config = dict(
    n_head=2,
    rope_base=10000.0,
    qk_norm=False,
    init_std_qkv=0.0293,
    init_std_o=0.0,
    beta2=0.95,
    decay_fraction=0.606,
    z_loss=0.0001,
)
Each number is 200 + 20 x the weight over its row's rms, rounded and kept within 0 to 999. Layers, rows and columns count from 0. The size before them is the row's rms in percent of the matrix's.

# layer 10 MLP down (transposed), 704x256, rms 0.185, rows 322-358, columns 192-255
099,201,208,181,203,223,219,193,176,224,183,205,202,203,248,193,220,200,211,198,189,194,193,228,189,200,173,181,224,196,244,166,184,217,204,221,197,182,199,206,184,233,198,204,229,219,188,220,161,206,215,172,169,214,206,204,171,207,215,185,218,202,222,229,239
098,178,173,213,202,210,176,194,175,166,175,208,179,170,199,200,204,186,211,208,165,188,202,211,187,201,192,187,190,184,190,230,205,210,213,179,193,236,171,199,177,242,174,155,195,205,200,180,195,211,174,202,205,218,211,180,143,157,211,227,193,192,182,223,200
100,201,198,181,221,219,246,205,214,192,199,171,211,199,209,250,185,195,194,190,220,187,208,189,218,171,211,206,200,185,190,220,198,180,209,183,190,219,209,217,227,197,207,171,204,209,210,193,218,164,198,197,242,170,186,196,207,227,198,200,192,220,207,208,195
093,231,188,198,189,233,223,215,218,203,209,233,175,207,183,209,190,198,204,154,183,209,175,233,189,191,194,184,181,219,212,193,179,192,219,208,198,192,223,224,216,208,186,168,202,171,189,196,183,152,196,199,216,201,186,192,166,219,164,197,222,193,206,184,217
100,194,230,241,190,203,187,209,241,151,226,213,195,207,213,203,195,193,223,200,188,254,222,220,241,207,192,182,207,216,214,201,220,202,242,231,199,230,235,188,183,208,189,219,223,214,232,206,228,186,220,218,210,188,226,208,193,237,183,202,227,258,229,182,249
099,189,190,197,193,221,222,191,202,197,224,172,191,174,201,219,192,229,173,178,219,225,212,214,176,163,155,197,190,210,192,195,212,202,201,181,218,214,199,242,197,252,218,188,196,188,243,205,175,217,224,198,248,204,197,214,241,185,188,188,219,187,189,207,193
102,192,208,192,161,220,219,184,199,213,216,223,214,193,224,190,187,176,182,193,214,217,187,176,194,172,196,206,206,210,202,202,209,233,210,146,192,217,204,183,152,188,171,221,221,217,206,178,216,180,230,196,156,211,226,201,193,231,209,218,195,202,185,174,194
106,209,184,209,230,182,193,207,207,234,169,177,219,228,205,210,205,217,212,222,220,199,194,182,221,202,222,193,188,208,219,209,205,212,218,175,210,196,197,190,205,165,207,257,194,214,204,193,176,212,196,205,201,236,176,205,171,196,190,227,205,149,240,198,222
103,155,213,214,184,165,162,195,208,221,185,171,237,224,216,207,194,194,192,206,200,186,194,203,172,210,182,198,204,192,200,189,225,179,198,218,177,223,226,215,225,196,191,207,207,211,199,202,240,259,187,189,201,200,179,196,234,201,184,187,197,202,221,172,236
103,226,174,197,176,178,211,206,232,211,221,182,177,188,174,199,193,208,176,185,194,234,228,195,196,191,186,232,219,215,201,198,169,220,203,201,179,170,180,199,189,228,229,202,169,146,211,231,171,179,206,166,196,218,255,220,173,195,222,209,208,188,174,236,193
099,196,227,178,153,193,219,254,219,214,200,199,185,193,209,196,188,219,201,181,153,224,164,218,209,188,205,141,198,185,264,211,175,195,189,200,167,177,186,203,227,185,184,182,182,199,210,209,216,215,218,201,208,221,186,229,183,198,210,181,219,247,206,182,252
100,231,172,225,220,209,216,186,210,204,182,177,214,154,161,210,194,220,247,185,214,208,207,180,199,214,183,217,165,193,197,216,198,205,219,195,199,198,160,145,177,195,204,214,180,198,154,169,209,176,204,208,239,206,207,210,184,222,196,218,166,176,234,196,159
099,231,213,183,221,205,187,200,205,156,193,208,206,158,169,199,186,197,181,215,210,198,235,181,166,230,189,223,221,199,234,193,206,178,207,173,187,164,201,199,187,200,201,196,180,217,186,211,215,199,206,197,223,198,181,198,163,215,194,174,216,195,162,210,197
102,193,198,219,197,199,187,194,196,221,235,217,209,204,185,211,180,192,201,166,202,227,201,217,176,213,205,180,198,221,208,205,215,179,177,204,229,188,199,181,158,200,177,212,216,188,183,220,219,177,237,208,211,203,183,194,197,156,188,248,203,197,190,211,207
099,169,187,208,219,202,241,193,192,175,215,210,215,200,192,202,201,203,192,195,215,180,224,232,197,197,206,171,227,190,210,188,244,210,229,166,163,181,179,217,209,190,181,193,215,192,193,200,210,212,189,218,208,181,230,210,223,199,204,187,201,206,229,186,196
104,212,207,246,192,225,175,212,210,147,180,187,207,244,213,179,179,215,198,208,222,216,212,192,195,177,215,187,190,173,178,204,190,191,197,239,211,214,167,197,221,229,181,180,195,212,194,199,207,234,202,194,255,229,217,213,221,187,194,239,175,222,180,206,182
099,208,211,208,191,162,180,180,191,215,179,211,214,204,225,215,205,206,169,210,207,172,254,223,212,210,178,221,220,188,200,208,205,213,216,193,184,205,204,242,209,206,178,199,215,201,171,222,202,245,235,207,231,150,202,210,183,225,185,210,207,186,245,226,157
090,218,201,207,164,197,199,187,218,200,230,179,205,180,212,186,226,206,194,172,197,242,182,195,200,186,187,251,219,236,180,177,206,173,187,198,194,201,216,184,226,204,179,190,213,204,196,203,181,181,201,193,213,192,181,187,186,209,181,208,225,179,197,195,183
100,193,201,211,211,201,209,226,171,227,215,201,209,223,195,198,191,166,182,203,203,218,178,187,183,160,210,218,168,208,188,179,175,178,224,180,182,181,190,203,185,197,201,149,196,191,165,201,227,206,195,188,215,194,218,210,208,227,162,144,191,221,208,192,225
099,237,238,214,186,209,190,187,202,188,208,210,193,213,201,218,207,184,203,189,164,182,224,199,173,177,208,208,196,206,231,198,207,198,202,182,199,181,183,206,227,203,220,200,197,217,191,194,192,236,191,209,199,201,186,216,226,205,175,196,230,207,196,201,184
101,192,202,203,193,201,206,197,191,177,194,199,188,154,197,204,179,236,212,210,188,209,200,210,214,213,198,220,181,201,216,188,195,215,210,187,199,225,237,193,219,205,203,167,236,204,195,203,191,213,212,202,204,194,200,193,208,199,207,175,165,192,198,218,189
101,201,200,227,181,177,208,236,198,182,225,186,188,190,159,230,218,202,185,212,195,194,198,179,194,183,182,207,206,198,207,238,202,224,212,200,210,201,209,177,170,195,214,205,244,229,180,202,176,224,230,192,212,204,200,217,169,219,206,186,220,201,183,178,213
100,207,217,200,219,193,176,181,176,190,181,200,233,232,201,240,234,212,204,186,188,207,180,215,219,190,148,229,204,202,229,209,213,232,204,199,198,202,237,212,182,194,217,195,177,152,186,186,185,154,182,178,225,214,193,212,224,211,188,189,223,227,193,195,221
099,202,225,231,194,226,161,162,191,208,178,235,211,192,176,204,214,193,140,212,226,171,201,165,209,186,203,193,199,192,215,216,179,219,231,199,186,219,217,187,195,206,216,206,208,193,200,206,201,195,220,184,209,234,179,230,207,196,153,201,176,215,197,210,175
101,192,186,213,168,215,180,215,204,211,216,189,205,205,197,182,218,208,198,178,219,159,223,207,178,260,200,194,211,225,195,207,210,188,182,195,208,206,200,221,213,207,193,183,229,204,182,190,200,263,197,208,231,201,193,180,200,209,205,204,181,192,227,180,198
098,217,217,196,218,216,227,214,197,190,200,183,212,240,205,220,202,198,219,193,209,153,191,208,221,213,201,198,202,228,239,217,189,177,222,219,172,224,169,243,217,223,202,200,217,210,188,197,184,173,214,182,204,183,181,246,234,219,227,174,220,212,177,197,197
099,211,208,171,163,218,190,204,188,168,205,214,199,202,212,189,215,195,217,173,202,247,207,204,226,192,204,220,222,183,218,232,246,208,208,194,201,200,197,185,190,198,188,191,177,200,204,197,193,203,193,207,226,203,210,189,191,180,206,207,168,200,164,206,220
097,211,204,178,214,226,193,198,174,196,223,229,212,214,208,195,184,206,208,203,220,212,186,209,189,208,176,197,202,227,213,177,200,201,250,197,185,191,165,222,211,217,207,231,197,170,196,202,188,223,217,223,221,227,201,195,180,174,219,186,248,163,221,181,208
100,186,217,244,176,177,195,178,195,174,219,216,204,208,181,179,212,186,179,213,193,225,228,180,192,205,222,202,220,181,166,185,167,197,166,162,230,200,197,183,208,208,179,225,200,194,196,203,180,215,167,176,200,155,178,186,233,201,216,171,225,161,197,215,203
106,202,211,184,173,219,194,209,217,203,173,200,215,251,218,207,206,213,197,173,180,238,191,234,174,210,219,183,214,205,208,195,227,203,179,191,197,205,198,198,219,225,177,206,198,199,179,169,207,222,179,221,223,167,193,173,191,223,188,218,189,182,219,209,173
103,194,190,195,169,174,186,190,203,165,189,191,177,227,200,210,196,201,211,194,220,206,224,209,194,212,174,217,183,214,183,204,175,192,191,270,200,201,194,196,197,211,170,187,185,202,194,212,195,206,210,192,219,195,172,195,170,196,185,206,163,215,199,207,211
105,177,188,189,157,215,203,188,177,181,227,204,209,192,200,188,205,187,187,194,169,185,189,199,189,202,187,198,212,205,227,199,180,197,189,220,201,224,213,148,201,179,240,200,207,194,192,173,183,181,203,197,219,219,236,213,197,184,183,221,248,195,206,197,174
100,220,178,175,199,184,253,222,185,200,179,176,187,212,190,204,209,169,165,204,218,169,183,172,219,174,202,196,197,209,188,223,220,210,193,210,224,190,207,219,186,205,217,229,225,192,219,187,190,208,214,220,228,156,202,195,183,209,235,199,176,191,264,198,218
101,176,240,207,140,214,166,184,207,217,206,186,204,207,198,217,218,224,200,219,198,201,191,213,205,164,188,193,227,207,194,196,175,160,204,161,209,230,220,224,187,210,203,201,202,178,192,187,210,214,198,236,222,192,195,191,200,210,166,210,195,215,199,216,184
102,197,197,178,154,209,209,205,209,212,210,190,210,208,195,184,196,176,222,167,182,228,186,213,253,207,213,171,205,193,185,214,206,167,192,194,208,183,196,166,207,190,215,174,193,224,207,182,179,181,215,200,224,208,209,192,194,192,177,203,209,193,177,228,179
100,172,184,236,207,210,186,203,186,215,188,206,216,208,248,171,191,190,210,234,227,178,220,177,167,201,205,186,196,217,193,219,237,176,164,193,209,182,206,204,199,230,151,145,183,197,194,200,181,217,214,230,235,202,222,226,226,219,214,211,206,205,191,201,185
097,226,234,196,224,177,213,225,217,166,201,235,205,189,149,209,180,206,194,241,178,177,185,225,236,165,205,178,208,203,181,189,221,203,193,225,179,198,186,193,223,175,197,196,215,218,186,206,214,145,222,176,180,198,222,209,216,187,180,151,191,176,197,187,203
# layer 10 MLP gate, 704x256, rms 0.184, rows 323-358, columns 192-255
095,236,206,209,172,210,175,189,199,216,194,181,185,232,200,205,203,177,213,181,240,176,186,219,206,201,211,198,215,206,210,193,207,194,202,208,204,204,205,190,168,205,174,195,207,202,178,166,228,204,220,222,195,207,209,192,186,155,168,190,203,191,209,226,219
099,195,194,209,179,178,184,201,201,236,180,170,198,175,155,237,199,172,183,225,167,174,218,216,238,179,211,177,187,225,240,166,203,185,203,183,195,167,189,223,194,215,196,206,178,194,219,174,220,198,193,185,187,195,192,196,166,227,224,192,162,200,202,203,173
092,231,220,191,179,191,209,159,175,216,224,212,174,249,198,195,197,195,219,192,181,207,207,203,197,214,227,172,205,198,197,206,208,236,205,157,193,194,187,208,213,178,203,172,181,194,192,207,202,209,209,203,220,184,219,205,227,183,220,214,218,177,210,213,187
101,221,212,209,213,185,208,203,179,232,225,199,230,223,163,200,200,199,202,218,213,239,185,188,187,226,260,224,171,177,194,205,185,241,174,201,171,179,208,215,213,170,191,221,195,209,212,184,202,179,195,180,180,205,183,180,203,187,209,183,188,181,185,221,200
099,170,178,198,174,202,194,217,202,184,188,207,187,197,167,210,172,207,170,180,176,220,185,198,220,215,183,207,208,183,191,185,201,166,183,196,247,223,236,204,196,197,221,221,201,209,185,197,233,221,201,176,219,191,211,208,183,192,201,195,225,245,185,229,177
101,196,197,219,195,210,188,163,192,211,164,169,200,221,208,202,217,181,174,214,195,191,218,172,171,236,195,215,209,187,218,168,165,192,191,213,196,208,237,145,225,225,181,180,216,189,166,214,158,178,200,199,180,181,161,214,221,169,216,178,207,213,232,192,199
101,206,193,182,200,202,212,212,201,213,207,207,170,149,213,222,180,202,184,170,214,147,221,182,196,183,220,210,205,176,222,170,190,232,176,196,195,214,204,238,198,207,193,170,153,213,193,242,222,168,201,176,208,188,205,218,208,157,224,175,200,223,207,191,191
106,173,208,198,209,153,183,189,193,195,172,215,187,222,221,196,207,232,214,204,190,159,198,190,184,184,182,158,221,176,195,198,220,213,217,149,172,201,218,214,203,209,199,171,227,188,181,178,210,197,203,209,223,236,200,163,230,177,191,176,197,220,234,180,219
098,197,214,157,184,237,201,221,204,215,233,174,216,208,214,200,200,199,188,203,177,191,209,177,203,209,193,223,229,203,164,222,191,226,209,223,222,203,196,205,220,217,191,212,214,175,229,192,213,179,216,221,177,201,184,187,172,211,189,206,235,182,179,147,196
098,196,205,178,188,188,191,197,201,223,227,205,215,184,163,178,189,214,211,195,177,153,184,198,196,189,207,171,213,184,201,224,226,214,212,171,178,214,222,211,206,192,214,201,199,170,196,196,189,214,218,151,200,202,194,184,224,205,189,223,192,206,201,198,149
093,225,190,180,183,159,194,217,175,176,203,214,197,209,226,189,179,175,204,157,147,208,247,215,201,201,213,145,217,179,209,202,236,216,228,222,207,226,216,204,196,212,225,177,230,177,179,206,212,162,207,203,183,200,208,197,192,218,210,210,201,205,185,186,182
107,197,223,163,208,234,207,200,196,226,204,232,200,192,226,173,194,209,190,218,170,195,209,192,163,234,187,213,210,160,215,226,184,216,191,204,213,181,214,195,231,192,203,174,186,234,221,203,216,202,196,208,209,198,207,216,208,224,159,224,207,178,206,239,208
096,187,178,199,208,194,202,178,212,229,190,175,182,218,213,197,213,187,197,185,182,190,203,200,189,240,244,193,191,222,213,215,163,197,208,218,240,213,197,212,211,177,188,215,185,190,197,192,217,193,186,207,215,221,221,179,226,185,194,192,169,227,196,180,183
098,210,191,201,185,206,223,225,226,182,189,178,203,200,235,215,180,193,200,184,192,179,230,229,187,179,199,171,190,200,203,222,216,236,207,200,189,197,230,203,189,195,157,212,237,216,224,234,207,239,202,212,199,178,217,213,200,166,228,213,169,156,211,230,198
100,193,183,191,155,229,167,207,216,193,198,185,197,187,182,233,224,214,179,183,228,180,228,220,169,212,185,167,181,177,173,221,211,169,190,205,197,191,174,193,182,182,203,198,191,208,190,194,209,202,185,183,192,216,154,207,189,204,194,172,216,194,165,207,200
100,234,208,181,202,213,197,203,177,220,188,254,153,188,162,234,239,191,179,212,195,179,176,213,199,218,232,214,210,179,196,199,188,206,165,171,197,194,215,195,260,218,166,192,184,203,179,188,211,168,210,206,199,195,194,202,202,180,180,175,164,212,200,192,213
101,194,225,185,174,171,191,215,165,198,231,205,150,210,166,209,204,222,203,185,213,193,182,236,207,202,220,189,230,201,153,199,213,191,215,201,209,196,222,174,167,235,169,183,247,191,202,193,186,193,175,174,193,222,179,231,192,175,210,191,179,214,212,239,234
092,189,194,192,223,212,237,207,176,172,196,218,217,145,190,207,208,187,212,211,198,174,217,198,231,212,210,194,174,223,198,235,188,207,185,215,219,243,214,204,160,227,220,165,227,157,248,166,177,210,192,175,195,224,214,216,176,217,194,176,227,201,205,193,172
095,175,210,198,203,204,177,195,180,228,186,221,239,195,163,205,183,222,198,182,218,211,176,208,186,179,201,223,226,213,245,203,224,163,210,198,169,199,215,213,212,186,195,205,227,203,167,190,168,189,227,192,191,205,188,185,186,216,195,213,204,182,189,160,195
104,184,159,168,170,224,222,218,199,184,213,232,224,224,175,204,209,205,204,195,180,185,232,266,222,201,152,209,198,162,194,168,170,174,212,197,195,198,224,230,155,203,219,178,195,181,215,221,202,193,221,198,201,203,175,208,203,206,183,192,200,183,202,182,200
098,194,184,174,179,238,206,161,208,232,201,206,208,183,197,200,219,204,228,183,199,187,222,202,192,223,188,170,222,201,246,177,199,206,207,185,174,249,198,202,191,203,197,217,173,204,215,193,189,185,212,215,197,226,231,190,244,196,208,221,230,228,239,230,190
099,210,212,156,191,208,213,255,238,221,220,207,189,166,217,184,222,190,177,212,197,207,205,186,201,202,179,219,212,189,249,208,177,209,177,198,215,203,196,188,227,190,209,216,179,186,179,197,194,207,208,175,225,181,214,186,193,180,222,202,212,184,178,196,179
105,195,203,231,227,190,214,213,189,199,213,238,203,205,216,236,175,191,201,206,224,203,196,213,212,193,183,182,213,192,197,187,175,212,193,206,198,201,190,201,227,198,194,193,189,239,224,218,224,198,201,153,210,252,209,201,217,232,222,211,203,199,227,177,175
102,193,213,172,158,222,190,189,198,198,191,187,186,182,238,199,184,205,214,179,195,167,161,251,157,201,215,218,182,232,214,224,209,184,221,176,218,218,195,196,226,222,238,192,217,212,193,162,219,200,198,211,231,197,204,198,181,182,221,211,173,203,213,208,217
100,204,210,201,192,240,217,198,222,206,201,235,170,214,209,219,201,238,218,199,189,187,202,214,241,167,164,198,198,187,216,200,205,234,215,204,233,182,200,207,211,223,199,173,199,207,181,188,193,227,239,180,179,199,205,214,161,182,199,223,231,187,186,225,197
101,188,192,212,213,187,213,186,217,202,193,200,149,179,192,207,231,181,201,202,205,204,175,176,222,184,202,213,225,182,205,172,175,155,216,230,187,195,192,196,175,237,222,178,159,187,220,206,208,200,221,213,232,190,177,193,186,198,193,193,187,229,242,198,200
100,207,206,171,169,206,196,209,205,236,194,209,206,218,230,209,242,223,202,184,233,190,207,200,200,193,234,222,213,239,191,226,184,197,173,212,199,225,235,196,213,151,180,185,204,198,182,212,181,212,202,206,220,219,223,170,187,196,182,210,223,196,200,211,176
097,221,187,206,199,177,216,214,158,207,213,199,207,192,172,232,188,182,195,196,189,181,196,199,198,203,170,206,224,207,202,199,187,224,180,196,220,187,196,215,190,202,212,215,190,216,163,201,211,147,220,221,188,200,232,192,218,185,213,209,195,231,178,215,169
098,225,166,180,177,217,189,217,171,208,199,199,234,180,215,202,212,184,204,211,177,206,231,186,239,189,205,181,212,211,196,214,236,203,206,170,216,203,228,196,234,175,207,186,186,230,170,210,178,182,218,168,191,218,217,225,214,195,217,175,210,203,240,217,222
097,205,203,206,181,223,228,192,186,177,217,197,220,219,246,189,190,214,219,220,186,220,181,231,234,208,207,206,215,177,253,216,175,243,183,224,178,228,212,205,176,221,200,157,191,208,205,222,221,196,208,162,178,188,194,208,240,227,194,177,219,212,173,224,179
087,169,166,199,175,212,232,203,204,173,203,206,204,209,200,207,188,163,185,214,147,219,165,186,205,209,183,186,228,216,201,207,179,233,218,213,198,214,198,203,184,198,199,204,212,207,162,207,216,177,186,186,233,207,226,208,209,193,182,155,212,203,179,185,204
099,195,205,194,198,207,193,234,168,177,217,218,182,206,186,239,224,163,188,185,188,198,219,207,170,192,212,223,171,226,189,164,209,174,214,206,194,207,206,190,221,186,162,206,206,231,191,225,244,188,185,164,198,209,231,171,220,226,219,203,167,188,217,171,228
091,217,189,175,178,193,200,210,207,229,191,181,250,215,203,207,202,212,188,209,218,189,222,193,198,178,235,221,208,230,185,197,200,215,201,205,151,178,167,170,211,219,202,185,208,221,203,216,204,201,231,186,217,189,205,218,202,194,178,186,199,162,225,198,200
097,207,154,192,187,217,169,206,184,247,196,188,205,214,196,206,205,200,216,245,187,213,180,193,235,206,197,199,192,244,201,188,239,193,217,224,206,211,196,235,199,173,174,195,206,208,189,224,236,196,213,200,206,224,170,219,218,194,172,207,186,219,180,217,174
102,205,185,203,213,181,206,195,222,198,219,242,204,219,201,232,185,171,193,217,201,213,218,199,185,188,209,185,215,211,174,204,205,210,200,191,235,172,248,223,184,205,207,190,214,205,238,205,200,216,183,205,184,181,186,212,207,159,174,193,182,208,225,226,207
098,252,200,182,201,207,212,195,171,191,191,206,196,181,206,177,218,184,174,184,210,215,228,200,170,193,235,170,186,198,225,205,209,240,209,236,226,217,209,232,171,224,188,205,215,174,176,150,210,238,217,230,224,201,201,181,201,203,208,221,208,217,258,215,168
# layer 10 MLP up, 704x256, rms 0.192, rows 323-358, columns 192-255
096,178,210,206,208,235,178,205,211,200,193,213,189,192,205,193,218,224,198,207,250,173,188,217,181,165,209,200,228,212,212,208,183,208,267,229,206,182,169,231,201,179,231,193,180,172,203,234,201,208,181,190,211,217,205,182,212,196,164,198,208,179,177,189,212
101,231,225,194,235,198,196,209,205,176,216,181,188,225,189,193,192,219,152,185,194,210,215,186,188,166,185,199,200,190,228,169,200,221,159,203,216,201,216,198,186,202,188,217,181,200,226,188,207,255,163,209,181,188,195,216,232,179,231,203,226,207,242,197,185
095,190,162,236,196,184,180,234,156,184,188,173,210,172,200,213,171,176,192,190,200,198,201,217,199,211,199,216,243,194,183,188,213,190,213,199,214,188,216,205,203,220,213,211,211,198,200,206,186,200,208,218,176,214,199,163,212,228,170,195,188,262,195,194,193
101,208,211,214,182,216,191,198,172,184,173,214,184,201,190,181,195,191,234,216,180,173,208,208,159,222,191,214,219,185,203,202,221,211,197,231,210,225,194,219,200,199,202,188,195,193,167,191,208,157,221,209,220,183,188,199,194,210,203,205,243,213,224,215,207
096,190,231,166,179,218,208,207,191,161,207,200,219,210,192,200,174,208,222,223,236,208,199,169,213,187,180,200,200,220,185,195,190,204,187,188,206,160,201,219,216,180,217,191,164,189,202,195,215,233,219,234,201,207,188,165,227,200,192,178,209,188,219,201,203
099,202,169,203,197,180,227,190,222,193,169,192,185,208,192,204,208,176,174,174,199,199,206,230,200,215,195,176,189,202,196,195,189,198,243,197,184,196,186,190,225,239,204,179,234,204,227,195,229,204,218,191,238,226,233,211,208,182,169,224,226,226,206,196,193
104,203,190,162,236,221,210,220,214,233,186,187,174,205,157,188,211,213,215,176,214,197,225,205,222,183,187,200,228,225,218,191,179,201,228,205,177,238,201,214,205,184,178,214,168,234,219,180,205,190,211,187,182,188,197,151,189,220,223,192,159,204,189,195,209
101,201,165,197,219,203,202,175,188,166,164,173,199,224,183,207,166,180,225,225,183,203,199,199,176,205,192,215,224,210,218,199,189,204,190,243,182,199,164,196,207,171,220,187,192,177,211,224,187,176,175,219,225,199,199,223,171,196,182,194,209,175,223,189,179
101,214,156,181,216,191,215,243,192,168,219,206,209,198,195,170,179,194,199,206,184,187,232,239,199,207,208,168,205,228,254,224,240,201,218,229,218,214,197,163,211,202,200,211,214,223,191,165,215,168,170,175,165,223,191,195,215,162,207,194,201,215,210,202,183
095,187,201,199,210,214,184,205,184,215,200,218,227,196,200,203,192,164,175,213,156,187,193,191,167,201,189,193,171,243,188,180,221,207,182,188,182,219,236,175,183,195,215,186,242,183,173,229,247,185,188,220,217,184,217,169,207,187,184,224,210,206,187,203,206
098,216,212,182,173,190,197,200,185,197,189,179,210,205,195,167,187,178,196,205,209,202,189,212,242,185,171,209,198,172,218,194,197,200,199,174,210,218,207,222,196,217,248,162,176,223,173,197,186,190,201,221,206,204,194,200,211,170,201,211,218,179,194,205,188
099,171,188,211,194,234,220,232,218,206,167,197,183,222,209,242,169,215,210,211,166,176,226,222,198,214,228,182,175,219,219,211,183,233,199,231,200,173,190,181,175,188,199,206,207,193,183,183,221,148,165,210,218,204,217,203,199,204,230,209,213,190,196,216,200
101,230,224,211,205,185,182,195,181,165,196,186,198,236,201,191,234,192,155,185,210,188,221,180,193,206,186,190,170,209,224,186,210,250,188,206,187,213,188,176,205,187,178,211,195,184,217,169,221,182,184,160,205,172,219,225,198,241,206,202,205,198,190,209,199
095,186,171,194,244,183,206,198,182,203,191,184,184,214,190,222,185,243,193,202,206,197,178,241,190,218,233,200,224,220,204,207,212,188,210,183,144,191,170,166,218,219,219,226,234,208,193,192,207,190,207,203,199,174,193,213,199,191,196,231,219,198,214,167,218
101,196,211,213,203,228,181,196,175,154,210,213,197,219,198,152,193,216,184,200,208,188,208,188,230,196,186,196,213,167,175,204,226,187,201,204,224,198,223,189,201,217,202,207,230,234,214,225,164,264,215,180,175,210,227,196,205,188,196,234,212,182,182,180,223
099,209,166,179,214,203,193,203,211,201,229,174,204,176,204,178,177,178,207,170,191,244,189,181,217,196,201,200,181,198,194,199,187,209,196,224,211,205,216,198,153,192,220,199,174,209,227,205,198,172,210,197,219,204,183,202,227,241,180,189,189,212,181,195,240
101,205,197,186,194,195,258,164,219,194,228,166,198,222,179,194,220,188,206,207,177,184,200,233,219,185,201,189,182,212,194,192,214,180,220,195,162,221,171,213,220,180,148,205,220,166,202,223,185,180,190,208,185,176,213,216,204,211,206,240,172,229,194,184,198
099,192,218,185,190,167,217,207,225,204,185,217,204,238,200,163,223,224,215,221,184,188,204,214,184,185,175,187,246,235,189,188,194,205,233,202,182,197,212,243,188,166,198,190,213,189,165,216,181,200,236,216,189,234,214,213,217,197,215,198,157,175,200,187,235
096,197,210,199,222,170,192,218,215,186,206,168,159,217,229,178,202,204,200,225,205,192,199,190,189,201,196,202,220,166,195,225,183,231,210,209,224,210,219,155,181,210,189,219,213,190,199,194,201,225,245,200,194,161,223,221,197,214,207,191,196,199,209,225,224
100,241,219,197,208,192,183,205,169,185,175,198,182,177,218,198,203,173,224,215,193,231,184,199,180,147,191,219,194,221,241,226,210,203,211,225,217,211,226,186,181,211,192,210,213,196,195,203,196,211,180,193,170,211,165,202,208,203,247,180,214,201,217,200,171
102,194,207,162,214,194,169,199,213,192,201,216,198,180,216,216,228,235,197,218,210,189,215,221,213,176,199,189,194,169,220,210,210,210,198,183,233,217,174,176,169,220,193,187,204,234,243,207,203,198,191,169,205,250,195,194,204,201,210,245,176,229,193,187,173
102,177,229,182,202,183,199,201,201,184,212,216,192,239,211,203,186,180,179,207,170,181,186,212,198,190,207,172,182,178,185,189,157,192,213,223,205,215,200,206,202,178,219,233,208,199,202,223,189,202,170,168,219,199,207,182,232,250,217,195,208,175,195,211,233
102,223,213,205,181,190,224,216,179,212,250,188,188,183,200,168,203,175,189,232,179,158,207,171,219,171,186,206,162,225,242,222,176,198,203,173,227,220,231,236,249,206,186,197,185,198,158,202,198,196,190,225,213,210,198,215,204,191,148,190,206,206,183,190,207
108,206,195,227,189,198,190,175,185,202,186,218,213,204,218,205,180,188,183,219,195,184,212,207,190,206,238,186,195,200,189,239,178,175,199,216,206,236,197,192,192,218,248,188,229,202,184,192,169,203,195,216,219,184,196,180,183,203,204,218,212,201,213,228,207
097,202,245,200,196,182,193,188,239,217,200,196,205,198,199,172,189,210,217,195,178,226,194,185,190,182,220,239,221,176,205,200,209,187,193,185,207,201,150,208,187,168,208,214,212,184,204,209,201,207,186,226,189,228,222,202,205,212,183,179,183,174,186,223,184
100,192,188,235,232,167,230,168,188,202,184,195,182,209,236,164,205,198,236,236,186,174,203,219,223,207,223,168,187,191,201,230,203,203,192,176,208,183,184,231,235,188,209,210,198,202,212,171,175,191,192,219,173,212,200,175,207,209,199,208,211,232,225,203,178
096,216,179,204,214,215,178,219,232,152,213,225,177,221,186,165,227,227,188,206,175,203,191,196,209,178,195,215,233,216,198,169,200,167,181,200,207,220,223,215,192,221,221,210,193,196,217,220,177,182,180,191,183,215,190,188,180,184,244,208,218,215,174,209,207
094,190,188,220,235,239,224,214,201,180,189,193,209,194,210,198,161,226,228,201,178,183,178,175,202,196,202,188,214,230,215,223,202,200,187,207,234,186,182,199,204,195,230,163,201,192,190,213,195,160,217,227,211,206,232,235,194,185,209,190,178,197,179,185,206
106,183,206,184,189,192,194,175,193,238,207,186,168,207,215,197,192,230,211,196,193,200,220,210,189,211,243,174,206,205,192,207,189,193,193,149,180,212,191,191,211,203,206,170,213,171,171,197,229,202,188,195,190,180,192,148,208,200,211,181,178,189,206,198,192
099,209,164,197,203,209,195,238,217,200,176,199,218,205,199,215,230,185,183,214,201,190,196,201,208,219,212,224,195,206,199,158,196,172,175,207,229,217,226,217,204,256,189,176,212,188,237,183,171,208,201,196,203,207,225,165,189,209,204,172,186,213,201,248,191
096,200,179,217,246,204,187,225,222,220,145,213,213,205,210,191,169,213,179,192,198,236,224,177,206,191,202,205,191,216,206,218,234,176,237,191,189,164,204,227,219,198,195,161,199,232,178,199,209,216,180,176,184,202,193,188,192,214,228,175,174,211,191,163,171
095,213,186,225,188,208,242,231,190,187,164,187,188,207,190,207,212,183,204,195,239,194,196,212,223,213,201,197,207,182,215,224,206,191,184,188,224,223,216,218,195,191,192,195,216,201,206,170,188,216,206,207,193,174,178,204,178,235,191,207,208,181,207,180,236
099,197,167,173,200,179,188,216,241,227,164,179,207,218,192,178,182,206,216,176,243,184,218,205,190,208,173,210,205,162,168,203,202,209,183,184,184,191,171,204,186,241,210,196,202,230,158,207,194,173,211,211,195,183,207,227,196,195,213,182,192,202,218,183,184
100,196,212,194,180,223,196,229,202,166,193,196,207,189,209,187,224,219,223,146,187,206,190,205,241,235,246,220,177,206,226,211,175,183,193,220,199,177,205,159,197,194,204,215,228,220,226,157,217,210,193,183,206,187,198,204,187,193,213,204,192,190,188,193,231
102,219,227,184,210,230,176,233,213,199,208,187,216,207,188,159,187,195,178,221,207,204,212,208,221,201,209,210,201,191,207,237,199,204,171,226,185,206,192,211,189,195,199,218,158,176,216,175,216,213,195,214,216,206,199,193,212,166,184,212,183,208,165,238,193
095,168,191,205,217,170,197,201,226,232,209,190,182,209,217,178,243,206,207,197,228,217,154,195,196,166,180,155,208,171,190,185,200,194,201,195,193,198,181,228,207,188,205,214,214,179,158,178,223,168,222,237,205,203,170,195,184,195,209,161,223,240,194,226,204